From a checkpoint of a small transformer trained on Wikipedia.
Size: width 128, 6.27M parameters.
Architecture: learned positions, biases, tied embeddings, normalized queries and keys, capped logits.
Training: 219M tokens, 3607 steps.
Each number is 128 + 32 x the weight over its row's rms, rounded and kept within 0 to 255. Layers, rows and columns count from 0. Numbers have three digits each. The size before them is the row's rms in percent of the matrix's.

# layer 17 MLP down (transposed), 512x128, rms 0.227, rows 54-75, columns 64-127
089:155095122176085083168098101139171137000097160117117151143122103123072139125140120124100109144121148101078110157115143118124121129108100125142064209154075122146123098151149161107135137094134177
091:123121153078074087165175120172121203092099084120160146098089142156097122113139186095069151140143118130119102131070098131121126112097105152163138172164122167091122130100111125110125078113122130
089:151156162104069114103160153160124146164162164156157123152190100101204166167118141120081103111174167143175121101091100142138162121111136112098123157165124133158116127122138151113122132147158144
089:099093113108115129148115112175110127132112091189125080132185161114142165139112115121155125107108082168139154192097124114145142128156120126104090095140178111138098155238156096089128132094149118
110:121108109106065148074113121172149105166122192130117100118148132126133176173086130132086150169117131122125191134128146111161169087085201063119120191113099086151128102209126110146105137223114123
109:153115170072132144142121105150160129164172121134113107101161095144119151112141177066099161159109090155120122130138118125117136142122148188130087098118100132133117155149095142129137126122125083
103:169103105076126157133187085080150158138120069100118090116151117122180157124074118170055103097166119171100143105170135141143137156154146100092128115123143094106186055141104132120157119116058152
093:144111166084100128143089118158144158155110126125128162145156095153163123077120136115035107076128126099106120108130176089100174177120129138182147110207120106103105122220148057139152138201117094
101:161120116187093102106166085091131075152153094163102119159077138151105147103172086210138131120170110175112113097160153139108083107109145129207143096099114147182120116042070107110121168123114133
102:112105125129117148070125111167109145158167121119149093118134109102209119157147121099130150092150073166104087121130112086146140138043157117173085142160170126146130201115143102105112118126057107
110:144155166137132176110140128108175124160126113057116176158141074121108148077155110164141121129145109077088159085145107121188072104104127094159167123165181155101138130055157119097122115150167112
102:190135181116102134184121139133128090093105103131167125139194097161155136135128149159071172165116174120138169118101095158026086151136125153118118177183118125159122154120160112125152144101153076
093:050193149149099082157106134112075149184076081149142175145184128150086115160173129102111095183094128110151146108135117118159127113104137120126150108174140116110139136255130102091111117132144123
085:174109136134141225094105130081106094131160164080113148146128160106151105106158162154130168106156114120112140075113169171157141093127043124081078139128112139073177102148151170116144136088093152
084:127098117174131118124112172134093158055096153170108067105122145136112150147132096134154103132133181152165098107137131085140158128148138134127115089138163145098200192174110135160091072137165093
097:120128128144113141131164075112079084071117125132131165136089097176107139128157103132097114172115123169152079055142166079125146121099166111141128131179072072147173155087157179109144052190081088
097:124128117073192118115117113088104154161082142109161079107172154114127123089175106083182122146160101141118100181112136151109071130153110172158130132125146088123081113225091090161145115120128166
098:154137102096068165111069117071168119171077091077111153106072110155118130130116159051138169131133094124187074137143096148083126097102123133145080117135137129124129134067155131131142093184177123
099:145129145142127156117132116107124145138155191157072133066138168124104124160093100145090088124130134096128153169187102178143121137148102129116085169102110121084169134132142122090088104074107082
088:099075162099095106100134111170178154160085087108093150105117171113166072123142131156106145128149096195142158102189139120153131107123133153141181133153081105070127172151187163087177104101111140
094:153130109151111127117082103100096118140108126085156121113119094129147136176096082114109153068155084086118126166107110135155104171143174145138149196112103108082131133206122093122066112117116101
109:117116143155193095105090110166138151115133160124122159171130209076161156129112117163130098165046091087198156090145178126085131082122138176082170096159166125122109167143143175133131110083110128
# layer 17 MLP up, 512x128, rms 0.216, rows 55-75, columns 64-127
092:164119122157158147174151052162086193104086128125116067128067131101089081169112108087110090067117113131109140148089126131148124157143131168122173105120149185105119090115117159134117093150112097
087:174071114194142111159041127123089157151171093152149138106134130116114183106099103124130063075138128123125181133148125104075167054119119158186087092097162149166086153099172121155135079129125187
084:192110092160158175132107108080175122142171136090110143160159079136144099133132156146157104148139161122078095100172152117099137114094144129177167158149115116027078129090142181163116107143103101
109:168111190162112128112134158098180084116092146160175104131109194078102157135131129084116087104139084125170133192137100162152138088103115132158108124072183127139102145105117137119164162102108068
108:134147061139143108162055215159169067120168128103089105168070108111141106087160129217131153112149129127146117186066109110114140112113084055160116132059150157131120132136165125116126123087145168
107:131142165152164138131135099128218106158145170170119119131165087092139211102154119053128115149115104113133080093143125143135154125241130096120117103167121124084165150116147148119119124146127119
096:143142049169166083172087081170127103106164137142096176110123150126132105167101101141162139141078091114152127106079120165135120101126119136109088081190160143110151115211079150123110158133158112
097:080150154151146128137115136127120125136120102185107180096120191164207118128169122132187144170121061090074095082182136121156128107123101137134111128165106143117141123079144135137099163172072110
107:069173083153083122155122157159124105190140083182174201122120037134030066072152171156144109150067177113104126128159081152173157114117126099171129130117082159123159151191147150132084158098106122
109:115205190157081129121151144143169113094126097163142138139132125102136115087154150143154138146128153115142159227141101146169144111061121141112120132148122105175115092105109193136134069132154086
100:151169114071120152047134086145102183142081141156108184122151126131176108163176148176161152153117099104133127108153147074139108121115157126132122166161179094114226094108116146130124148091134150
093:096108167150150083125132101146126160157156085102146066109209131116182171132136140144100151131063092117155097107157149145115157139115110119131140125057148163159189102155134193110114125081116162
081:138087167133179163145184148089165178172117078163125164076158112125148155115097134066111089096112134159101117153155118084100186129146148113144037157170132112149133112056125142155179117055148172
090:074092097124114158111080105134141144123124132174142165092147106072160126126132109076064112106154044116099115137159090179032119119103107097158165165111155169117127107128073097103180154094124152
100:139140127164121102121141086154123101134095121122173148136110125014087070070122067126136065108158140104160139099152118131156134149075075125123141095092119108128128033141085169148080176188150140
099:146131121188117154106130121113075145139138112117095164072145133141174142164151133127136153126148122144122160149123167080199232102113156138123150168084110138144118169132120160143050119117116148
092:149210149107105124130118144174117109138158184077090083132099145101110136119177135131120128118136163175112122144097140196143111135129131131105202108095157147049140150130075127115054114079128134
093:154108140173120141093120158095186155126124136094142132084153099127134137184113155164125140133052137199140098044103113061171103155084098120164175157111179133108127140118124142151163183112128126
086:153136097125114119113146156134139107160143149128035144095083165133123130134085113084163156145187152136140117101167136118134144146188149187098171139141102079157131131131145108075167167133145077
096:087081133110166087140144144144167113159127095143110110157142181075075121182167119090126156125123116151109129156148176098162139143094106104176101126108077159152161068149110144191098085160176181
099:135073094099167122155127149184124145194101128136123190110173115095107130235106088108171165140072166073076161100137123172153110112127136105123114121131085091120085118143109138131129138120090104